python train.py --n_head=11 --norm_place="pre" --positions="learned+rope" --tie_embeddings=false --init_std_qkv=0.0247 --optimizer="muon_hyperball" --train_tokens=903400000 --dataset="wikipedia_en"
Each number is 128 + 32 x the weight over its row's rms, rounded and kept within 0 to 255. Layers, rows and columns count from 0. Numbers have three digits each. The size before them is the row's rms in percent of the matrix's.

# up: layer 3 MLP up, 4224x704, rms 0.0354, rows 733-799, columns 256-319
# down: layer 3 MLP down (transposed), 4224x704, rms 0.0354, rows 733-799, columns 256-319
# gate: layer 3 MLP gate, 4224x704, rms 0.0355, rows 734-799, columns 256-319
up733 119:153129181079097118150094177161122095109178079062177133208156042105075133150070188144156178080118133159212098135059129111124109132164099102095105138102156146085151154080146148122151112125139132
down733 122:146134148120152124138083080155115121119173088107084095142143062109082180104097085152125085116089157080137116162119115089092159084142121116168169099120144125188169139123121164132137124140158098
gate734 131:090124183194109167097150121135106106181146121135178103168134086141144127128121149160097135167102105137116134192102146141113116099138185133129159116070077147137096096115132135135071151171136094
up734 145:119188147131179149205181126129175132080136136095129103114140140124082099097150112107049128082069148093127151099108055175129112138121133112046171173115138096150109121113124154183168147113161117
down734 128:075147189165085163177166096127148150113125115152140149165139185172090111133053157149127052090194058104104104082087120197130136110095126131125161190098131148156108045151173066176157140159094061
gate735 106:075111101139091092138197126106110112119125145129087120159205145089081145168116079177087113156151150114097137174218104165120130138116171183177153152117139144099122084089129122092091131118178143
up735 088:162083159143133137101129140142154171085132163087209122121111120071111117014083152124098114111105084135160133099078161109102116127153067103081117127108133093194080142121149108120121142128116110
down735 109:143136123134144111121166116148104137117144131165161185143134114141147111123122118095193137102103116107118218110120121150133144171109156109133146140174110063147149102148161101164134137130104124
gate736 096:157139084112175167165103188118117088069149120135089134096099189144146133186124111025196103087145105153176127112139190150094086206158150105147141102122144102150072153189147093156129102131156126
up736 104:160129173144131127143150090102078149185169143146128142164140094133097128081082060149147161223123128127130134063079161093105152109095102122142106158088161116115143102102166133154134144103134112
down736 107:121058146176108175124090138166127148143121120114200118149148116182112126108137119167102100123143117098143048185128109092077079085091071110100120090128106146106137109103126181179109102125085060
gate737 103:143169120147175152141169070140138094061083105132065147164133134188139120165157166103053104132080094132156159102202125150098093105110157128170147117121090155076138157130154124094058120132097168
up737 095:114173096127156086135099112096145091217103180107142113078136149075126119135109142092188146152158141118128165185130160122200159129155097126099172099074166174143156116120125151175139151120177113
down737 105:106127146131100151098084123109157116135165186128180214099161182164115172133083155099135106177155158166086128177132130124134136156092082087052129085100127078168173154138137124149156143150099143
gate738 002:160111096118141088162173126117096130074158084124082141126119171147167131108109101106118164079158159159156085092147130100111125189094097087158093141139089121110120159117130168106117147134110086
up738 002:155142117112133119184143098147109095106113135173137115117156157137104142091116134135150133093145148124144149129133137082119111195131145144138111133107097206131113122077128143084100143104163119
down738 002:178090156110171083121156168096144080085116155138100121131118178150103138121103169135101121179186107142093089119111121108086094182102100145129164193116069095107155137088162101131174148151149124
gate739 001:153112205168196119093118163150137098142150120108105148106210083096140108072118146110105165152167164167176154146135135172150126214213119126104149161100082120081133116112157108113151101124091116
up739 001:135090094103083105116092160151071100118120152137149136136123140129187208200116139122167129096127079102122159135105092092074134101066095146176094093097161147206115125138129100192136139118165124
down739 002:122084066145088083006099088094105092092137136145154069212083161128122181155122137132169130153108119102134156126102075057101125114106173112142121121184090117119132105108120105127103170186178110
gate740 026:158137147133144093147077116146147150101141123114077138138094122115101119086124088142104082118061081100094092141172093123146133110154079111161095141139104167143073142119103127129154127171096159
up740 026:142116078110070145113109143102089092145157157117188118145139122147184144080197146099130155129129159124135179126099149134132110183119180154097152135114171138105152123129143093175115105063160106
down740 031:158101070071140109122107115157123091166107117097134081143136114121148146072226142111133180150167178148131123204095132186150114119114177130124145103113149062142089130173110073128086114144147138
gate741 125:157127108138116142173068111080106099134103131103121151102167105094100131120176081113111152157058187089159106127119138141141098177060159138077112118119163091166063121106131131140200145167221125
up741 126:123158124137112152112103120138156096166112170161155135131105143072096106140123168141128124099153109149119134135154123169124107131104083079131136142154164096145098095170093133153098109036141120
down741 128:112115158142128125139124110118161151136118123135144111200116155135187130210080112166084100081152119116126089121135089087145159143100079127128158144199131108109082129096100139101137154089138114
gate742 082:116133131118124137155191096083092128138153126093106118151117191126132109076201122098123110148079126153119168097137188125084108101119166105145088141172139136113119140157117089127159134168109177
up742 087:148140136107100075113093174179170148097103158114179088163160112035154198161131170106136178135209084090122122151156075149167170171115119073167088135125165069127168129139090133168126149115167130
down742 098:121125150076149130087185096146157108140153065105058146112193106137047138141067114122154120175132127164088092133120130067137094153191122123131161130107073120146103154159130187102067145141102132
gate743 105:066144138109184146161103117129125097110082145153117159124089110147130188094173119188109130148092111104115140155076110119080186092165052130154137175130117115128122165106149075129083128139121142
up743 105:092169081155089150128130099083148104099075093145136200139160139136102213124165100119159075135109165115130142100122143128082079151156106159123121142128112138176092142138099096178155147104141133
down743 105:128121136110160078122073170102106135143115118140159138081125059127144105108168148126161146120149159189110127121146164148098074144111088105118087154134145116162088114183175139187084133185186113
gate744 092:093122104087132123198104118148158143116123175121095140116139133164149160150103117104118119142111159113169157117086110070131135117151151136081162113134116191126185081129114128080088086176176129
up744 096:085137150157098072127144136119115145102169171107141124114140149140154134161165101099160085145173142173073134133168116130124136158109120135153125151120112170145154123139129055126148146104128131
down744 102:091147178134096118129177142167119134106086150197170129131119183144121111106161162139150098149117140111158150134158153125183129184137101101087137165132131168162136120183133108163152114125139169
gate745 115:081154139106090159153091111087135133118124102107104119143151140108113143120124126130101184128132098137138084046071099000130126196130122180173104104117118119114092152145039054154122194124109097
up745 116:084163164125180137144129106191165128089184130155123118191146098063204153151155148170163131143162158128113163126155131094132116128118120162121138101118073121179100108199131090141179165104140139
down745 112:163104170158154108177134105100127166129082184120130124150127105127122131100159112103161099161036083158164138103145116089172136159097121129157123107218069085126125130133124124139162156091060060
gate746 027:114107120135132147175121147119150162146170116173086137070101151114116110143120112135149160149162156139124138122130092105133119132085111091103146097185129104077151060118165094077121151163134175
up746 031:175145138139155095143090094144132124106086194098112098114132119101081083095139116114158134160137149230112134138173147105100144145117131172155143159132133120114120171137144127189170107124067096
down746 032:147086105097097181157090106135113158137156075167066090134183165122168157165100120126178146053072128154066072149082123104124143145181137145148192105105094140106109144129131142119109116099162134
gate747 030:179178116136172129157101136083140126107143169060109193181196156089135119185131147123134171071228164165122163115153092088093107158151123098124193168085123088150124142108146157118094073163114073
up747 029:012160108122144142132087094125094099123088160130161122111120143243124112050097094086130152117110148122158147076074094139209152134139115155118102155147100172120125169136081118155105111119141094
down747 038:095137124174177072141087110098138137138173139127113149117107160084146188051101141114153058133185103156119151110090168114171185152142142134125129128118187094151139109150108085146125101123150171
gate748 002:129175164119160143130180059075068133171116149138164099032121193152147108135084179119129169120108103167136122159167091203157104100125082139157134123113087126140102137163145164169160102153161131
up748 002:184156134100154095118176053132088116167078155113132065082097209157175144140100191116134131157081075146146118168189091162192112079083039072137194097137086079135093136160136140114166126143118168
down748 002:173135125128110138116114076171066075122145167136167123164120132159139135145090195106097080057091098112149207111125129139116167138140162107143084127083108103183112165179114109185181162129132100
gate749 084:134130145143105124169165143083163146104140112106053090081166114164117173135174122143185117170118089124167134165126104153091124115133060161203090113100139136164147103136145146091192157120104081
up749 091:115120092170141117129102136105145143080177162130093192100160106135098118114141153145123082158161116173159172169139161145092122172068139162151100124124094132118165178131100130069132135118113102
down749 099:149160106129112133166104108121130151107182048149123167028135106146140155159158140109108171148094136155146141187095125095194130140100124139164132176169166137136140142134200087117139096166139117
gate750 109:143140156127137156142063078139127107125098159098156181154158146147127175192102153156124123143178148100106153093142177142125090112098129121163109173154153155157127153129102192143106174131127130
up750 116:147143110095154152123111118163103168093103150091138130152169155080137180136070168151135063161170165153135152170100159095156207171162120131097139141175116098157179137179126133134095103159130100
down750 119:147078148081076132133122148190058110171171080098177124165147143177166183116112149123131116178094100138117156173121179103148014121144135132125068068189165136110128149121141137204241125098146129
gate751 129:116123128127110128108091118095096147128138149087162085059137094131087097163094105139168142085106143140086152171114136155131123119132105097145126106124142139091073116137133132109073101150085139
up751 115:132063150118090112128172126064096199097134102075186111105153169106139142177088137145138152094148165137154149098027134160153152101160071106097155111147119161176115153153088087137092110146112126
down751 121:095142143127133186148088142185175154188139106170140105183133173154141087085154128085094110109147137171125134101103061153138122143145140112108167093068110114129128114072106091129097086064098129
gate752 001:156121102136152063097137132105090114176119149129124137113161153163141136102144092120066095096059145107151076165139135096118156142106158065095048169159095166158114095128104180111136138114122154
up752 001:118116114116152174106123133099058081169111112148200161098179120154172123174088146174124113126169163109122134120090131114177159045097157216130181130155170090089099170135107094174152128128103090
down752 001:136113199162182185086145143161114146121085148157132087076141077100145160145155159127115119084166117205117178123092170133121109108150102194133108103131138077198088154158113117158137133125172139
gate753 070:183123116115097158085148085139135156103197146148096140135074169133158158128180188089161150096147142072143108147188142065137120108137113158136152185108087148117122105117145119104101101149114137
up753 069:086152127137156101168167071130107119159121164121095116054143116126073092125120118126139101176105179139121069111093126144119157174127157112117100160113151071145142128139216121099174116179121127
down753 072:059137107086136117114096166131171099119102148115106094148150148209156156137100121162076154154178129064113155119094137098150128144109140173115121132146137179193128176210082153105126120118166102
gate754 105:171154106129156119140190098078102093176122149146118116129084203134110199145125138056139099139099180102153154054162093093121178132160110179115100110119133124090151138092133117081090182099147116
up754 113:086107086132132107081174150112168072147121211142148109122103167151103153125147105115121129090163125141122143075130112152145132110064110151111107120137181134106133151105097103128058081123140109
down754 110:141076124160141138132131092158091152118192115162124158155059098089108138129131074191118114086169207169123113139126142164081168111114176103139191111154091189149072116080105123168225149135125116
gate755 142:137083144132189077104123190141081183157196086134154084117129144154145144118187148074130119190091130144102093082113156154111081105129145112062149103141036157070078152111167122166097117179089172
up755 134:116077198136144107116100111141101099122118154095154133126089108157093120138155129149165139160090142125146099078135138125131147157164039110136148117162070197120100130207139099104133131066153116
down755 129:102137151093189154110103158162095034156141158141156120117183125163118140153111121131136160106118105213141183134089133136097117184113111127076107043144101130124133149200139132112165122077136140
gate756 133:111089085102097118090140147121165138152139142081111099093151113121121122169113117134148162140105093160106170098154121166136106136174086115125122096205091132179096201083139126123146072109111103
up756 148:134136093096173068098149123115135141180145122170166191137087182159153160042126153151124137112094186113123106148168153146153106099110085146135151139161094129092107223152129049144131115152076108
down756 131:087127090105037129132070174144113107188117167119192121163147152059162171151113166135117140114165096133106166109095075113167129130136137124143109079139117079113067093114105117076128080141136128
gate757 125:161119132131140112120110124096168083133084119141139158129106172069171216151140146120112143165103134087063138153083170149130159156119106119143086131133061077108149135148122086156149049123164087
up757 121:091076161137156070096174124124136144061166131163192114130138123150131095172138104086125141109138079124083119098142120143091080125130108131112153128065105158132102196140161143188079177149124159
down757 117:111149145125170132152094105084142117146104124121186089172128074135078177133100115149161109185080136129152174110125107155066129123123127135155087078157181108183121102162146115162090129112080110
gate758 005:143111127162145123125164134137158102110128117127082114122132179108069113212056134170060109132156080117172140136159173122121141085135193124085090109065162105098184087107138121114137077204106080
up758 004:137158155165121151116211086108146073129110132153085118166099186150060154169111149149090159133144122086131148156170177091115128123098123147158114139144170125100192092133153102112122100184153106
down758 006:142152188100117083158124096105116072107132125150104207136057173115097111165042148123092180131097113112141137134092116143156114158106164120099091088158121106127159110168139147115145084122126052
gate759 137:099142152103135197085156109102108139111153152108144143147171078128184103119108159098125092102083149211122170047101158135106106166116177112094115073126114123165142159174136105198068105163184102
up759 128:146100133114124142079142121117120136113140092144097138091104164151128128093161155179126068144095132155127173121168159198099144184145190107150107155144110142158138159094120115191150154239182087
down759 128:108076142105149128172122151122164137123145138114176110085128191097150153088187158109102138187167063153150097118094118145114136156130116087135124120165128157085141095170129135157129106142125115
gate760 122:155136100093102098195102151131119024130097137061132128133140137134097133136153115087105154101174107123069112137111140095145074080157121142147154088099173100052128093107121091132185191130163208
up760 130:086149181119094107107163119143098146105122142107171116134075129091098140138113185076146138141124123087122181174087163121119119079104160095139128129133081133044129158159091128153124096128109110
down760 125:118180135081115211075145133093153175124148152191175132144113089125136110075126157127139116122059152169144105149133193136109105122154159096091079082117145119118128168125119188121146092108144066
gate761 104:090176160151095147130112162063112120133171115131162119099131169154100110162124147129096155121068156169155147135130144110165112178121165142111131108163153118150109141108164152064114175187073122
up761 112:085131133149108132138170142087085155125100111052130152125175184097100142079168177080125136075112113096130182143093148160164102154110127150107123088115167108157158234161088135090180140156089142
down761 115:133139137142148153099178095191138101075109125111176068119169202144109086174196116159078131152163150085131114153095166092142136151145101089134225101091125104116128122099109139165121141190140147
gate762 134:166120123123151164131150058101097138119087132125121106087156084113183125120109107113099193097086141139131112101147162107167155128136167154143160076101164147101160133113106119164160096109143137
up762 128:105090118185154121128065168149120163136095118116125124128132150145116177176132104121147151095147115167127118138132153179176188106104151123194111128139166111118160124174120120152122144173115134
down762 130:077135135138132169105132125111172118140127122107102068107160160131108109164193088124141152115155136176083096113137129133115169137105055142184102153120173096099057111110074100136089158075084080
gate763 090:131080177118146137113137114090055124156107159087144099141089128186129193155153132122133108123131165190097066102156153131135149142172119115087168079174221148158112090151142119051068164188082096
up763 086:143135120191128089139161108117100095066140090054153109128102109196103181186129190168137165137122114055163134142124094083131149115133139078144112106153133145123155148113086113102082150104138127
down763 089:089109166167122175116142157174099136127129192143121140127130142140102123169138113128169056156162156176145057173187063099180110150128127143107101150124111132158107123098073126121156142159119222
gate764 123:081198145115104149092121072168132120155120106126080255186156150116173122140092085120092114161062150129097159136136168126150118115112071137085210119082168096115151123122120114166180128117116182
up764 119:180146098116133160138153120098110133181161121124155093158112144189175081119109106122160116164077096175096154222165166139150142138110086091134128112129152160128117140097181139112105160057145157
down764 116:091138081141092108155189129202112123113163139089097118153163121105118149108174131189157089092121095094143092132128152165100111125166084156068107107155149146151110125137105094104095129124131145
gate765 117:104147147125085104090105150099085169111069087114134157182092149178163122048182144181155107143130137113142133103178114103087129122142098147126125149163195175118138101150140156159095088183143208
up765 107:113118102084146138146156054186113116187125122091157130066124106075119129173150077119117100085107099090179134140116122105134125056157135088143107068084068105095128124125137129124125130086072057
down765 115:107191089186127091133165148071080139123092126136198177125151103106176115126147144172119173130185136155145092054119143124131062138217139104103160118105180140067194129140167189161161100117089096
gate766 112:130122155116139174116152117153169119095030139110113133083169164121126124054162132109124130135129147083072184081105122133079088048108126135099144096091062084101123041138156127144110195144148114
up766 123:115092123116012172104091080106120124089123120154089088108105101130127149086123109103152114114137134109077111145163054147175193069161128107106127106155135134184184126192179171178172104168156130
down766 114:198143108098173122098092112118188176090089117154121191109107172101157141093100129154099137125102109141140110107115134121059139168177098133137082086143073137111140126172130089177102155131157155
gate767 066:097077111115121123126159086161172111145125182124151132103085071114118083084136100102166199132125194115097075129163142104129113125132173107101164128141095137094111103120154105170106135111154110
up767 067:156154133140113138124089154076076130125138109152117131174140187151167146171106159178107056126134070113159182136086125138144133113107068153140104120129120089177135144154066130073130132123111141
down767 077:141105118126097099177173110125184118079177108171169127100130106091115161119130059131141135181107136150070098195133148133152134159157102095161093096104125077161136160182145126127094077160088098
gate768 072:137108162137131165123128126166096097102132140071067119145103158114151074109152129180134167079116109159135108159126116172133103118148109184111144142126114115112130185118070114099155104179125067
up768 065:111149107139089123126132138071145158143105112199166126107149122150103202157110151082136093175132127134146148106140144100124121141095156079152120084093131148138118068151225141152102169077128192
down768 081:167115111146150206122107137086169147189080084156166106158150094175097070090117101058109093166123084112121160099093124079140087142173167100161123129115194124098171081145139102138156149039140203
gate769 121:114096167126149157130135124125075093131181148138113136136102122122099119070131177165190087132123119146188171108145093070118145230085121150125151148184185157168123118097166083130114076111198126
up769 122:114116137157144193135133139111134106161110108178139161145176052175101143131139150107094091115168126177167103085141120116106118170090151139068146177143204161137050138085083141148119102129140186
down769 117:139145100028130142132184109123138160155152158151145121132116120132165121094128135081137197113134134118171202073128112097136107106172108169091125135166146142105110146095126144146110086081161137
gate770 065:056164106139135141100144111117063119100148169110150095078148120134099165113195151141184139117061117087127183134085145120116142150140123158091124089152169136200119137166110141105138119145166132
up770 061:157101085146145072162140143131099107168144172150168140149110171195149196108094125136192156131079163097138150071157117140149142124158142104131132175176129150077125097107163170127105048075135101
down770 072:139192151122107208150140120119102155183085102157136138111140050118132097169145118171143133108160103124143175100121138135150154124138170154167139128126090131125106083160180188111152130131087159
gate771 119:144111148079132070149123056125070108146107196141120157109092084154124116194127083126174175143084160119204124084158173180147155163146123156143142113140142099073133131138069166100119105164104092
up771 114:102109111179077150058197160099194105144131102136162120133172121119189183061094180091057071051169119191138172145087100123109075100104081136097116137089114150174107139126144090097121112097202160
down771 124:122168169110096084087170132108144101100114108081081162101086077138155125107160214148197121153164135105141083151115096119095180064148158159107130076139146188147088072138130050147107102133126113
gate772 107:132096148154091160108096152087146129120104120153135131136182139171138147137172134115122120151120158084120127164098152206054162181160107070098139094075130154141175178127106101158123102113102204
up772 099:122133127131091105156130102125074099184126151116074085165179132176149033114077140145155124141122130176119177162120116079107102126071155107109086195120153141077118067114084143116161084122165125
down772 105:090117124175106119140147080105085132169134115140186137133126153097148144144022120155146148159116141200144084124116149138122160106117070155112119119162086156110059122151151143109129199158162154
gate773 082:103132150107118155206103113109089144173086128072182130121143157182087120180165111040140176093100135124101103055112134110110126081113142101112130126101129095236156124110137109128116150106116125
up773 086:081154093114156142163105072153061154203149130112164132121169123187100180139179105041166155137126081057107076118097095092108140138139177123139139106087098109172174131157150161111141158164197144
down773 094:132167085132142143147122067129103137103104130120119130098155117134147072117089142148102107144187104054140146136082151148108174124115214109130177163138183116114139156113126121108118166116157078
gate774 123:091147122157102100147175134109088067111133137071179156107143062131104139139166101149128143094062204123176174081151116114096105103089100066186122167133138143145142161074114165149093150145156123
up774 123:156125082143133165160146185144148088166148126105081092167094147172165147129091188151108052152170109176123082124167156146102122142159132138100098125102129132139100149125169122151113110098130102
down774 116:138139105191117153046151085134150059063139086145183079136146133171139146168043156086088091174162132166140108140165138099096072147078132104118112058140120146200109153128117121094087107137114119
gate775 101:133098115136125178126094125150110111106099122156110120101143157099150147118104100106147135176144125133106133145140165152111123158115148154158184140089167094084162154103118033106133059181110134
up775 094:131140166122128112146099141088112151128139167083105140171109119179147098124146164150118165108118116093118106136105101062173128109133085139078084107188151185157118128122125163137105159078081134
down775 110:128186138124127081141171095173097067113149100064089164181175127101150103130155138176128142174129067141146124138139060116090143140087090160124127078149078120144067136164116104121089171137137147
gate776 138:164127086135160165088158168128059161128136121181146119078102133136053128161089124129136165093059087117092103120101184176199144090146146098129079132142158092133140113161110139105138180098182110
up776 136:102100147096149131109130183117154154117089047109094134131124121097167124151134182101056145099103143139160092111132099130079144136092173125155170124128129110087097092162116076105101147135089150
down776 134:100163139075105103168111119098163147164102084130046150109108160114069081104137142138070122164165144141143163093068099158115088095048090132095121148148149123100164153124156136150115145121120126
gate777 103:153093160122126192094132100136152130145118121127123105159093135090102152107110102070151119083091097154141090132116092133149145043114118116143152121186181143148104135150152095157175166118143132
up777 122:113204111132154110171131080144089060121113112080088151067081005114040129125081157095146110079119063076100120106144053161125160134074123105144134145131169102095123134194159131175125156162161118
down777 115:097165077141111145090135108140154178173078109136146130107145137114146124102063149160125114089167082147043151122115166118154096180104146163155160149148094141163119126116095143107209075170154164
gate778 088:121163133126108124109123123104104130105160045134066120168146151097099060105121109077124101120156090109138109093179130134174089118138084069079139179156151117144122138125132117128137144154121169
up778 085:137176176098153181166100096173162157117171094124076109102115149105132126145073128122158140120097102150174153127148133148192096088153129165125157127132099123084089121114063161099135155124097129
down778 093:138134152102103107143096133110195086137132145130114162145158119108094133104068102105090121122143103137131110088168183150123149160148114125098186113117091142093189101113153194140143125139120112
gate779 106:124145165093173122139133180176101139132116173141160097138151090147182129146135100139119128099111132149120144145188119170162134159169122128151124150164125097081116148129052111123178105129127173
up779 097:175137088141053135132125088169186085131100126137094189145086173142082095089130120120130128163123163130133122100067112098136105122093131089148138137099127156169140122158189098164121150199106126
down779 104:105143095131083088122137123067112085136112174157138082095113169111097129112174088131134141111144149099120127101126154170127065126129137141140117169096122153111130105104096165144075179172094150
gate780 125:124115074143150113153178189108131115186113125130138156047141104157129097178143107182183126111088196161135100177110107138125155214138122139150177106099192102114088095138108143149158163117139122
up780 137:154146128138116132075114098125068151123149160147095136142088142135135119114071150150118091140125166151119107117203127096160121071133154124114117135137090156205141182107108107130130174070100164
down780 125:095103149126109149113128169106102084171100116166090106148115171154138142152176103155150136120135115155119106064193080089138160175151135135180127097116092095153108106185141141122118174110182120
gate781 024:073182153097142136179135137168201114118116140107053113168204128120159126137159100129114180092227144083133120158147169076180124119128150071162150123138094117136108165132152135130123081106150119
up781 025:073190135087140134186132099149163110111110184134070142123217111120165126147156092123093180084164150114159108143140177068148145147117131088180158143171101107136102143151182163170129089103139116
down781 032:105157128057103167163143113165121141112187195137137093087180101126153116134173120126130142134118112157158143154113151140114081094122097084129139178147116084114086158152145176123144072117130111
gate782 004:114096132161093069151172184117073126103137129114123088130140145119088060129102158112128133125190138115161223113191110139085128118108142154117175123063083095113108126172134134099116146181133133
up782 004:143145085116103182176072073153196104100104112101084087130129159108124147199155085111191131092111110133112097153135157155117112115185104157172090112140159149102075131150124154140108125153111187
down782 005:124103075124135129126086130175114134136066078111111096129134153114092073106115159104151160170096058161144109130099054162109157127159118070132141096188149134133123167126190148148124101158133201
gate783 132:167141182128147157133118158096175106101199146131110125117112084120118085124124153114132132111126099099149159135125149160146192184143102176145119151149144105137156172170120201144133137194063145
up783 124:139119111104188097194041102101152121148102140100151092157166158085117178157143113138093064149177150139123131157144133097192078082120120113105145151138108124118065186139132145122101120105154167
down783 131:113065116185069098138142112099122102162084173149090154146122106112168163094139177113145114129154131122168115076137173136118085135134111169071132131139151183103159111145137098199100101138155074
gate784 141:168119192161157134141094160145115162087112180153067144142185125142082120164092105098160114111186160122103136151105143135124130117066128152164153134164115142167156102077112140102121057183123088
up784 132:159106149144117138152132170128114132103122135051142097095103138157206153118141120111080122119121135096093158130151076118066121121137165126157131109113106166152129151165068187173189100154130195
down784 126:158095060137135177153107087083107139157118144080092136154162181131178101144127110113161157113159137099103170148129092121131158137140159210171137124137111112169124140087189139119169106131154137
gate785 148:150144097097098123177113141129149188125089141117143156098107114131134132059141119097161109123088127083139124097078136122160091115166136163153176073158108130101189095137134119124087145124173144
up785 136:112128150118133133105115113193134106094147086148115141183113113128133144111147169149090171120132141098096084157142107170100130098134102188110168076210128112149154133094139127158108143149187108
down785 133:134094123074098143095131122187168152179145120135150175171170121127070106093124167171089045155121137169131190134130155121092146094124058153076115149132111114141080167153165147114079245108146138
gate786 079:188194090087134133160080084132010145141138176115156140154113142093133072105124120131138139089158101120153113187100057137083135100138151128127131143092088145094222107127067172129128077115145142
up786 097:111145139150089129163119088138120121129071156125146148127119165115104125152152099118152126083110127188159155103118080076113140140102131082095119132185089087111168110077076232131186133089160152
down786 100:151149117104118105139144149087176159116127166151110144154155098126110141116121068139135163118098103139127174118121126175141134122131155170094144185141067136151124078141075174132146160115110165
gate787 133:089149104114107132180133126212135098082087135165156096186126109175161164152102200086174150182159113109129113095076139107130105092128121122105151126134142133200101111117101107141090048151129113
up787 132:115116149151150149114155123144125161178078108104099154167083135063123121092067138145100141148128120065086193120119102126185123078159137135161125123123070105159149103171163112125168192099072132
down787 128:071179159081128125151111138155119128149120109087228111159054194126137171157121120116103127113094146107075138133117169110156094088119109151115123169176191237167149115147110108109088142131164140
gate788 139:067130073115126111136136127138112188147159140159134127150118147085118192113177112076181135151188111142127082097156101097151073131100133105147106144108144102131105101145090101157147109135193149
up788 120:159126125115117173160130079104126163120109134110104140158133167131115104168171121059166102134155171196173143112160184129120101180176064096159100146128106100142129125131115102164127135138144144
down788 138:102123138118181156176102102116121121114147148130178166146081043132111162174075127117147137126117110130185135124170126139133142122092097159130127121084132150104145149144142136128151154134118110
gate789 131:210142080157126097135090102147133147106104139107155079093169142141135161177129118117107145181126173141046130137141132101120137100099038142168166119104129131157140153072116075177144101081155145
up789 112:134124133176102160060093182104149157151178202103140139145146153183115111159113131137132077077122144087193106142125132129150065132127131114092122135117143167140092047126106108191114129142118104
down789 118:132112093121148095128105199162151106135159143147116158099179073089157143166223164073150127105195147120121123171119090147161145081116118116137160121147135130127150117136070077114134108087172112
gate790 108:169144112117170140145147084203137140120183073115114155131179053172174099091125139146174101164081082130143146204123083132163118147156105189083123115087150108132139141172117197110124101098139175
up790 099:143132139098128144098110122132153115171081118106154148121063145113117155132167180114121116140152166158111184072137157064074120142108186115132164082148115105165102127115131116150120133064082125
down790 119:072140143120119118096157148133088163149150133113121096091108164148148117066103173159100152163159116085084161161111164118038039100098121205108149130156080123110169110089117111117101143170113128
gate791 141:062110078109079089104104103111147047179123126086156146110105149096099115091102136125156123142153117122191125108127200120147149165116160095159133140103112122071117082113126119112137039129156114
up791 125:121135119125145184122099104151170113209097151156104120150097167134116182131158121143074150088143119140091146097091045112057069116118082169194153125125132107094130157106104127148117189081111122
down791 133:115138136122153204152151136123150185128132124098120168101149080142111173179086159086152143119107074112146143132091092091133167134142080156103124106103159092183096171189103104125122177163188081
gate792 160:080129086096177135163113105065129108084123156140094114120097119139111100137141112140145147123072118082157095178177143147135169190124123149097143166173159178129081138096210161127107179065138114
up792 168:120147164125161120183132110105122113151133142121079172104193106099070130116104127120145145076103157111147134081174169093191129122089147135078121123129115038171117139113183150102201110142111135
down792 144:154144092146181108139154092107074148119195168133109167092112110097125131167126123153164105112134094139138178079104184079074167106056103133082121145129190085094198154124137186153133137119173112
gate793 119:070107124130151123090122148157118102088090115052228095197154114069085167169172168124147123134132080184146204083154087091104138054119101084135150116102084137075102168104132119155082101146166126
up793 114:085103094130122165127105085162106081193160083202138127147145069142222136128155140136113191139102179115118102155132161198116126173157146102085100098126111125167124089108121144088162197095092119
down793 121:192086153132152163083118089130098158094131140185136242142109159167156151117161082161097115182109112126163143201119099110108172151134143198152128168152133084131138118087083108125097104085120040
gate794 036:062159130139086166086110137130118145101147138158124084142142088128154136116116114090150135084093137157114103121081115124116118161093080111151099108139109139098145118187141128155105147108140110
up794 035:065135092122123161163127131086103155060115129142118124161126104119156148174120146118160136119164131114109140131077118158170119113095031130177137086138107122133145109150150144214129109140155099
down794 041:124159154135130126116151083124140181108176127122141152121149160087075135105185129084124163096069143148120125192084112139142138168136128195172090139161128143119084164114123132093164168069195135
gate795 117:170118114130185129161106121147120134127173142175136091161129175117159143146123120107116149088052125087159096077134138131170163125112128140110161094152147115122144171104070155202070138103136106
up795 107:136192137128168100141149165104118147102081151106139173105121159148143185103102152124166145136165087131182141115125158200115104113175105136122156139183112120123136124143116080131161090118140141
down795 107:112091093151177099117128149098158110143111113148069127078154112149131071105184106118164162149151145150164162110075134060142089160111121111137134152129096104090152048129097069128107148132163159
gate796 123:132089156120168065098117152123104175141107131129207126087135159159139099095139112117088108127160139141140096173178171133080109108163139064121088084068152132148124180142146115122104185148083097
up796 113:124100132129116121122103106085155124125159164154143153116167110114152137212146116131148129122164119138161156073150126153157142113146121144159194115081101132120093157105096138129169120119137085
down796 119:102096169108080133089130101074126110083117139137156181160094135123121125215133120111180121116092171112107147106088089090138173133096092092141139136132086136120133137102144109109129103114110169
gate797 122:150100098119187131155132034137117108140143133140108140226083106112120089166093160081105112133188088101162103083167140144113130184112127092133130135141081084139134171168109140118120102160093088
up797 119:090194190155119136129158170152155072112068064127185157110143126176116175086144153169148138097098120133149135122162111175145096117098109138109141139105176174093115128085133160115150125128187125
down797 115:163089167165159185055115154165091114133162141151156085170173164113088186147156127153103134106100093190142121193107159143122141110092115083108191122105079156162123142067133100115127138159159115
gate798 121:117118137147103127085175155130167141185140127112139091120132091197147146108117098106106106067135140122083178125130111130202114193110145144122105110117128075067161083111058145118145167160138130
up798 134:159238111124073126148154159110153131167125115126119101116155146140124109130128076153158136203138150103165116083143096165115125119184122122104054160088208124166118201137156162141108136147032135
down798 124:153098110060123151111063120123105113103144114152131123123141129185113112160140112163132184152134154086117182147086163121104142115133101077164148087061095120064136183138141156173109130117108110
gate799 105:116100124104180134127123125131154128169154055163140111104097183117141120084115102116127091090160062138137129190138142141190115116130141172140103167146067140090125127082121161130190084124134139
up799 102:128107150130167115127146075132119136080045165095113136153112109117135118138132119144161070166115130143053145102078140095090125120164111083178158126140157133103149117078134117094035098139129143
down799 111:086047086109047183092132121134112139089176110103196140156146078107099133130058159107159141142105131132154136084108021135114167102138142108144177141053138087106143074098105116138049140105142125